Part of a small language model's weights.
Training: a variant of Muon for these matrices, 6867 steps.
Each number is 128 + 32 x the weight over its row's rms, rounded and kept within 0 to 255. Layers, rows and columns count from 0. Numbers have three digits each. The size before them is the row's rms in percent of the matrix's.

# layer 3 MLP up, 256x64, rms 0.231, rows 142-191, columns 0-63
116:105096153117103144122097130190124137166170103125078130143188148152130145142103129182165131171143084101110068088159173149126115145114136133126092168071165128140106154118204174095199133074109110
117:079062155134153049182182118141152088121137137133069132087136119116071081100115133087164118173098075096140190111147148097116075137118112078164180098149142118124152110107123130126151127099149110
130:119132088062154080164137112046148146180075122112152129143128119092083135088105123082119202138194131126114098104099106150102128099153118086107140113104093053143129124155168152117142153076146110
039:095109125127100089111091106090141104150107065062142071089078097144120102101145127100101168135107105144093112049124092093136114109104146122151034116090167091114104129132109083074155115114121122
144:075161139120130128147188155167160075129117111197124126113171126144135132111143107100170151161120075079145185148141125140143071087070079139134127153137040120082159117070151136140157156108127148
088:103104116133118137143118156109160132160133126091088083193159164136112113143090149137108123146119145091093110154165104151185167129139151106092183066084143132143108143065158150085181088133216180
133:179157134102102086119113152151091115151180094133158105096147176122135179114169096104112128130037127127184130130162150114134156155096175114089117162112103107095158139101180124150193084066119088
112:187163175179142082155051144185130108098134074157172136126107169149155166099129102118067152151102162165113108106111146110128144119142143128105130107138179140137063182135147105109207129126105143
077:087128102147141065122073125097128132100123056092157124103094103146129170119105102126131137161062095138092112115192126065114130131067187128096077115134185093108110124112138089076131091154152155
078:163146122093157140090091125139116117133108075117121083152188178120125168100121104097088100200097071168155168129172150186120103095065167138160149117184129144135090186119180137116138133122105134
152:135174093120136189147173114167138084137173132123158174118139139166089063119110110160179133176163132143128105147097122187191156141145141126128100174173120085165145150170145195100136154161149083
045:106099097110112106128129120114111126113119073109115096141097162147096102129084080106111161119079092181106089108077045092117137136104145083124069129064091049113139085160110087138126163092117116
108:160068150109085079108117128163123117163122097130150122143173189099148139083138077127127152141127115132126070158193101096119108122070182105097171138155176128078146149086089097184177092130113112
104:080100094132145069149150116124191171113086125172141094162163140100183132099141088121108141195156150114163155114139134150104079095115055105165152157101070111148114106140136152136196153174127108
113:150151118169123111124164140142129119112136084089084076160178114128123119158123135211118126126192094131168097151117085127163159151077186124108097160069058128133174149125184143095118102174129156
137:120186124067150130107087085133115176121131092144128104154136090154149063122178148106148142158076180163159203052165106159107131104118115120179124147181133130129137144134127172111154180138110167
059:124136197208097150097127119105096085156144088107105123097123133177149173115158090107139180121110149164135098150101098116172121113135151116094201111170102131177122119170194088151118069126100105
137:141150151225127074082100127134218150090126136167124115125129150119110135111089136140130142099058134126131133127146105123155166201119146137101108175131088100147109091116176167087152144187147164
129:105116117112131135124120123159107134168113094161107132146162142176148110117109138110159141207152142060100214203130100135114136165095085109123093110073114143092185124076144119144200107132105167
048:108123066159143111093135137098158117149140099057148108122160123150092111142117107101099255126160151129114103087108131127142130134129171143127160116064112110180105084139165130081123140139164184
152:167195110115147112108134132172125146103135081109122075131190127101134106079086132110114161192075142200161147159124126134123160070105142123134163169096104138115149106097141100164178161188096169
118:069049151045169103176147093137114142135142119130089141138112159174062152194098117116157123132128127122135157146135160104114114146087076149194108109106134061104152156148141135148171100131100126
029:094110083115155107166065136143201062133097108118125110106133115126121090099141105133131172129100106121155131084138154118088121050113158129123051140104181136098117113104186095165194109164147107
109:145165183110177105145122128129135098092210167166094115163167173152149091124142111187071130157127144091147154093110121173117153084118148145102116153070115113086140142103158172123173175098105177
072:055169128093143150166142119113172062122121177124132130120154142151174131113136099085154160099143093162098138082158203123053130132110089142206156155130167153107161122142145105107109084129148164
045:154102136147108140145112105190097149160141095133135173153107119151167143122125098103097089151116069116146070129088092129180080174058139117067132185106158159141154186179140188127132104115093125
025:158123105131167154119168163146139163199091136129113096126121106143124128131055093147150126154095141087158128119104068199171152150106162083116120098136066088117135098104161156190162164196114122
129:152155161140132152045106133133174112109150087137095111099168189095097143099098118142213103110051159101157152154107113155176163147126140139091149135118121128173110185152182103112121110120127174
119:108114151062154117131131162157183122207068112158097117139178167130171164139151098109112151163130141085134183167122156193126175184128130129055113144100142077132133108093153117150144108102138139
125:152096108094129188133175131135092097149159120086150123191088104161036098107116118101140164161068110133102100115121156116179166118149134093120141105167095093218128165142147146140146106135118090
112:153128149133145069127059157180142105154206108148141134100144182157076128104094094104122120159101154133086095166156111124177136107126121106103135163111151091131112049096200109146149104114073139
118:143118135170178079155118153130208167197150137179113138132110121118179137194085115100114161107097102053111145111129091177151153128136161126114190157135107130100169096138158166082112127139148142
073:140128169117134142117131144080159154193061089137092124086205102166095108119094178110166130185081150090112146151095100145102109088101098136197150177129132128158111128143171158145103168109155130
127:149157135217090148101178164111137122089185098133168119127109147089136152098127116134100121080067097143142068117164080149170147131161160108068112131119131069147137099148152100124141072187123113
106:099122130174109115100183141217132099074169122105128099124138167154128114079101123127144126166096154122128165128160182118146127108145100123138148192081144122185052190110141116114166098150093173
071:186162136140138089149198170188161093136083103144154105089160153131141126128123134189168117139088117150130199179178135089119152110155110137171134113097128086093172136132165167133153125196128149
054:106083100123160075105100131140111114181099106089132070119099163140101131101126065079091143146079121140075133070130108102123137058113151093129090126080127083108107072083103091132175129092097112
064:094073129089095121114073108115137083105088033173136062140122099110111148109171107115116130137126153119146148150136133105122097134117048066156082138139137108068177115090144130143138143087099087
131:110122143052121132164079123145142108150106102117139193190141095143080146062120088143163185156108122082205119125130085145138173115080142110172175073144161155157129135118125167122139138119152146
136:088132120134116137218149158114134088164169137097118095180109149188113172100171158112082124136164163148120103098132110143160108160138143138177155100095126132124095081137119096092224101176106145
070:104143178111162090120158116171146139152112106143086079107154152105167103100102107109126129177087099111139173177154184105160060143103117074085089180098138109167163157099128113140185075119095150
045:092168157122124186157133164195163134125113096132081145189111165171137075117138151120115106172155078138118181137091097179140111070085077097104103187143107123092115103097122142143151141170167133
072:126146145102155118138127169138194074124121135091119130056169088158129111111160117131102158057180099157123164149091115150115165112149126172142103205078147095096122137144137116147076210149131137
073:133079142184104105117094061120125136204143124063183131103105119141147111066123098121102099149081124200144145112174087102123107119150163121158113139145133101194084166128136102126122060140137111
131:137154105087124073173144109089160207118153145116127117097153091180100184131128158162126161090174118112143141081102102185132110155148119133202108114138153146158102143134140155116151138147189210
093:172090175163116051128125054106100158183188102106137146112130135115134125069149114139073133125138112142148117136058096111107132135143184187140113153119196105112130149139148124115102136056153130
120:174096168071171179128142135109084148213137110159123128193179155110120150167097149083153153150102126091142157168136059130130135105074120115128160141180116162111148119162141170181155121128135105
078:181129154202131131173074103143141136073208176095153074100076157124098165168134114166095158173079113143116096104161135066120121141126148093134148117162114107119139181150155138130140110152097140
087:094087106141143129210140136136080066159141145138112110131123167177173159121148111091154130169120087143078151158129185073085102196126141094146150120179127158111117158174119066126132091152111111
134:134113138124172085069097182209191140102149073137140112117167125182128146091097094176115152182129117103093119152157118159144126149166124162109059140085143131138125162135171095156147119156182133
# layer 3 MLP down (transposed), 256x64, rms 0.1, rows 142-191, columns 0-63
130:121115165129115164075108185184145136117086137103095146074185126127161155184067140181197129101146123122123090133148152100125075115103135166143140129122114160097115113066182170081150134083122122
120:111122138117093091138182189150130089119103111119082183115174190105150108109104133122128138095118101085110153099124158120152141159101125113097139068173179139140164174090112114068220111094117163
124:147128128102128169099197101094123135136152109115096139096170090110088200172116134166166160135112125144117121082139157104155117133073116139175161158094099094127163152066069160140086073181102099
062:108111130158114094182139104113157107152158046101183077126152137171114158127170112136123139142104079125087125017110069111150164133142145130164068162117156122134112129153140120129185131134167150
155:149075140167147093095091118115143129159137123180132083142145090128121123087147103101141132122147149059070156110128120168133147100085178103166163118104137115177128157129142130051190123136112226
078:204165129105136135125143138104106158072166118135154151048065111112135171124174104184114078096124142078146107127153153129073119099181131153169085172139105191116103118163134118132083139135115111
140:109121159130108085040159148150121147117153188122163105139124156106130135112174135072125135120187145149116153094112116155118131176128170110129131156129128113178092121090097173069131146101155016
107:106108132093155117100196146092168143156060090163148130154116093126087134129117135129191109152192115078132109030109124144069153129161082123176159142111126181136123110167106150141104114160131133
096:116133145120131097162140100071165116139149046075180141095148153162102151128111079138125112201072140156079130088160115087119137150096134125134077133122154114113141135137168143086157095187180181
073:125117092094091193125060179094088145166137126149121187204145163131183141093114133151069140145108176119144091123118151115100132077168134175106134082113151155123097079163151144127133133104119079
158:125181068113131158147174151137101086102157110117100192107112147163065088100091104178152157152135118100101106163101141176153132124114100110152128161181069093197101112143121165068120160127136099
062:134142135152129089175129091149142091128151062108141105133170162145093148180182070117117153163117107177128126042075055107156164119110156098149075155100119137101158135174116107130176140144142117
094:117196154113148164123132142105156159109145159133090164152092063137112112092125204125133072137105183126143163103076151194097152090123112130155082131103113082137097100164111128061078145143125165
100:142157140078079168103100133118087104111128157121108172100058109155124089166144101137171156153105129081129098138148124086155128129120142192150079117165149161149138069142150189176086188073108124
107:127165121107124132182201129074059162129107098127096090185130092147151132198151129158180122131121130192113134093081093135108172131107153142098162159085104114160169155108089094110097120092107120
145:066168129081150179113071108108142146138147114163143126150137127125142119106208135173131084135190176080129133075137126134090108082110134101178086129184134124153158132083099156131068159098101154
057:109130165219166098126151103077080104175112077152144137152153145142112148149133149117141122119162156162112155141055056125177161125160150117151105143150120135115125092094166065154066092116118098
142:139119105160129114092094130093172173111085179146095082174065116078158183103098156154143098108093152138153168161149133101169115144137093204113120129106078108112138087134098118084163125148162186
122:146050077133164134093120143072122099148140076082200112176146159115097127131113108139177117107141130095117181186164120129140103180110130108092129121109093148152113209119153126094154159077147138
063:143114105172112071153124123104161112147189035115153115126193086148080117125179126102132173135108101143066108056117068101155177136172137183123140157102142157145116131120120116142139142159126144
160:138174079113117156170120094160070142143156089121101112147205146142162152103081135157103090158110138165188113078125136161150133089148074116086193090114071141174165140116135089088126129140112152
113:173100178071146090138108155137103168092155158149101106155092147095193078147086131184087098121131134089197133198148099159140138152105099143084090113146112099076161147111113104106138164109140150
035:095115166142140063192121089113180089159137057098141106156149120168091158115170107163151133175162077144130109052106123105117189081143172133156079157111128154115102114150175115147117119131124136
106:150114088141127067139167092092100169144098135141157108138109116134157102158175148163140070092168202213123157153156116103064169110129110128129144116117123141146128102069096115145075167076132156
067:152107120104157113112174136098158105148070157082104101121151072155068099173124105118137111144080127174134174138109103135171162171119079102116069120132117153111134196162160084199153088110159137
045:124143151161175088114178142075169123157069092101138139143152136147170178138128132144092075118145086107137111095106092111151130080092143105120056143074129200116156147171139177142142065143137161
030:099134137160080160167135122089106084085153121121123181127100150103163198145138139165139111114231112156155159110151144082117110150091105117179097114086131185086121077161137088118101093097142140
133:134128067067143104094143137060085113132133155115145104181135180153168159129169196160160069140155128120111175134158157134070133157143113127164144098119107102121104150165058126106108080155089119
113:103161138102090095119125104130125187152169114091152149124162126156122151117185092086145094118150153115128198110080130157144140172145118089067185127077171082127145202069123119119105155092120084
141:180117123094129172120150147148107089176136129146129092174104088168092083132098138088120166136107105146107109171184194124121190132162106118106157092136073138205138148100132132093125070141085081
116:100082138134175117143118147101178104156166151107156141120172113181104125116156111082139115119081080136073108102054104153111142123100116162119131157152117059144094064151148128193100168139165186
107:167141064172180116097089151159165147152140137148120173141096109137208129159072169060127093106096109126077113137101119167114169127146168141078164135095136117112121110151125100052102092144129145
070:123106073145170198123137121146109127165066131156111181135144165113076142085142155114110088163166158114089060199098129126101133127162111131137082179083182151106133116106107165151095161091117137
118:084120153083167125151136100143095143158079165156104111147110126082123084125154193132171119126129166104150190140109201127056059100106077205153120144139100148079107139108123135149112130128112125
112:108077087129106103151162131237125094125147099139138085115139179145124089114131145117145133164103133114164196128140134145143167116143104145107120155119139124154063152178106082097106059175081174
063:124159085091129178134123130122159163100084180120133137145140179106154174129076104166172103101169117114106148094029129111137152127088108122177116126092129211101165141068117125151086138114120106
066:108106131121133081188149082130134115189148049127161125122151144159112148111190111105122142156074124118087134034106073095144200108146167138154109145132123115128149131110124147152202162131112122
061:172161135126142092113135161100120111130193227115169137079137108070102141133092158131122097150150122093127105168149111096109136113162216165136159045101136151115103107098106112094124100120107148
143:095124107113157145142075120145103082163082155091139158163102124114117166147121116187187147132111130133164083203128121114096172112146135103159177057112169137178081075096101136132145123117161070
140:145177103105138163163136152112110115167068196107120065180110126155109184091120173129060123120138184128130132196109126174119113157143079125189131145124118118101097065134117101119156098125089116
082:131124156165134059161198137123166091162092117120142085159154128150173104122119124106105125134090073144156160053137125190153103125142103127092108187123097110104117175137068154155182097137103169
039:144174126136100052145141060133099150100173120107137134143066119124122123155148129122159208065189105120091171129144182111109162149142145104134107073154116119099121152155146071103094127127184104
062:149061102074108144167082117114114187083151096186120158158134131095093179121152120123151113097156160115110078121166189130151114129089091107175181141063116169138141132127117129144116099073121178
081:109067121206151072150111057127099107202142101090171145112143130189134102092141112094103081104138112135134159136166126073124140110164149120195110153175133132168118176109120113140119100115147093
134:189154110100087104090175128113140160068098235117107088093114122136120202102091109109127161126109121132114148208100130168158135111122171130136106174108085127130097136151088155111132128101127157
090:065063113154088107170117115099148094162145172129108085140143141076156184171172146137116162101159187113155136112074125170074102145146125133117148114137052159152157147104134157084114130120156077
108:105145114177126083158097120120177117057196154156122113118087102147111145125071113203098149137117126148133110093131178158144141145142187116110090162072160099109106167126170125077153159150084091
079:104144130153175079160102134132110091073117109150142057127095136199118137131161099153122151139201115128061152118099098052133169124123144123088146133145146125142138086193076160156114176120097134
079:156096139125130109147165127075111180083143103117085151099143100088126057134142202153132162149148137167111136098135124160079145061123057160170149099121147194101151170149079129164132093127139132
141:171022178080104126094114209156125196094109144132065144176165089118126129120077147075134140153113125149148127148162139109153074145142125165108092116134119154100120144100138112137130166146109123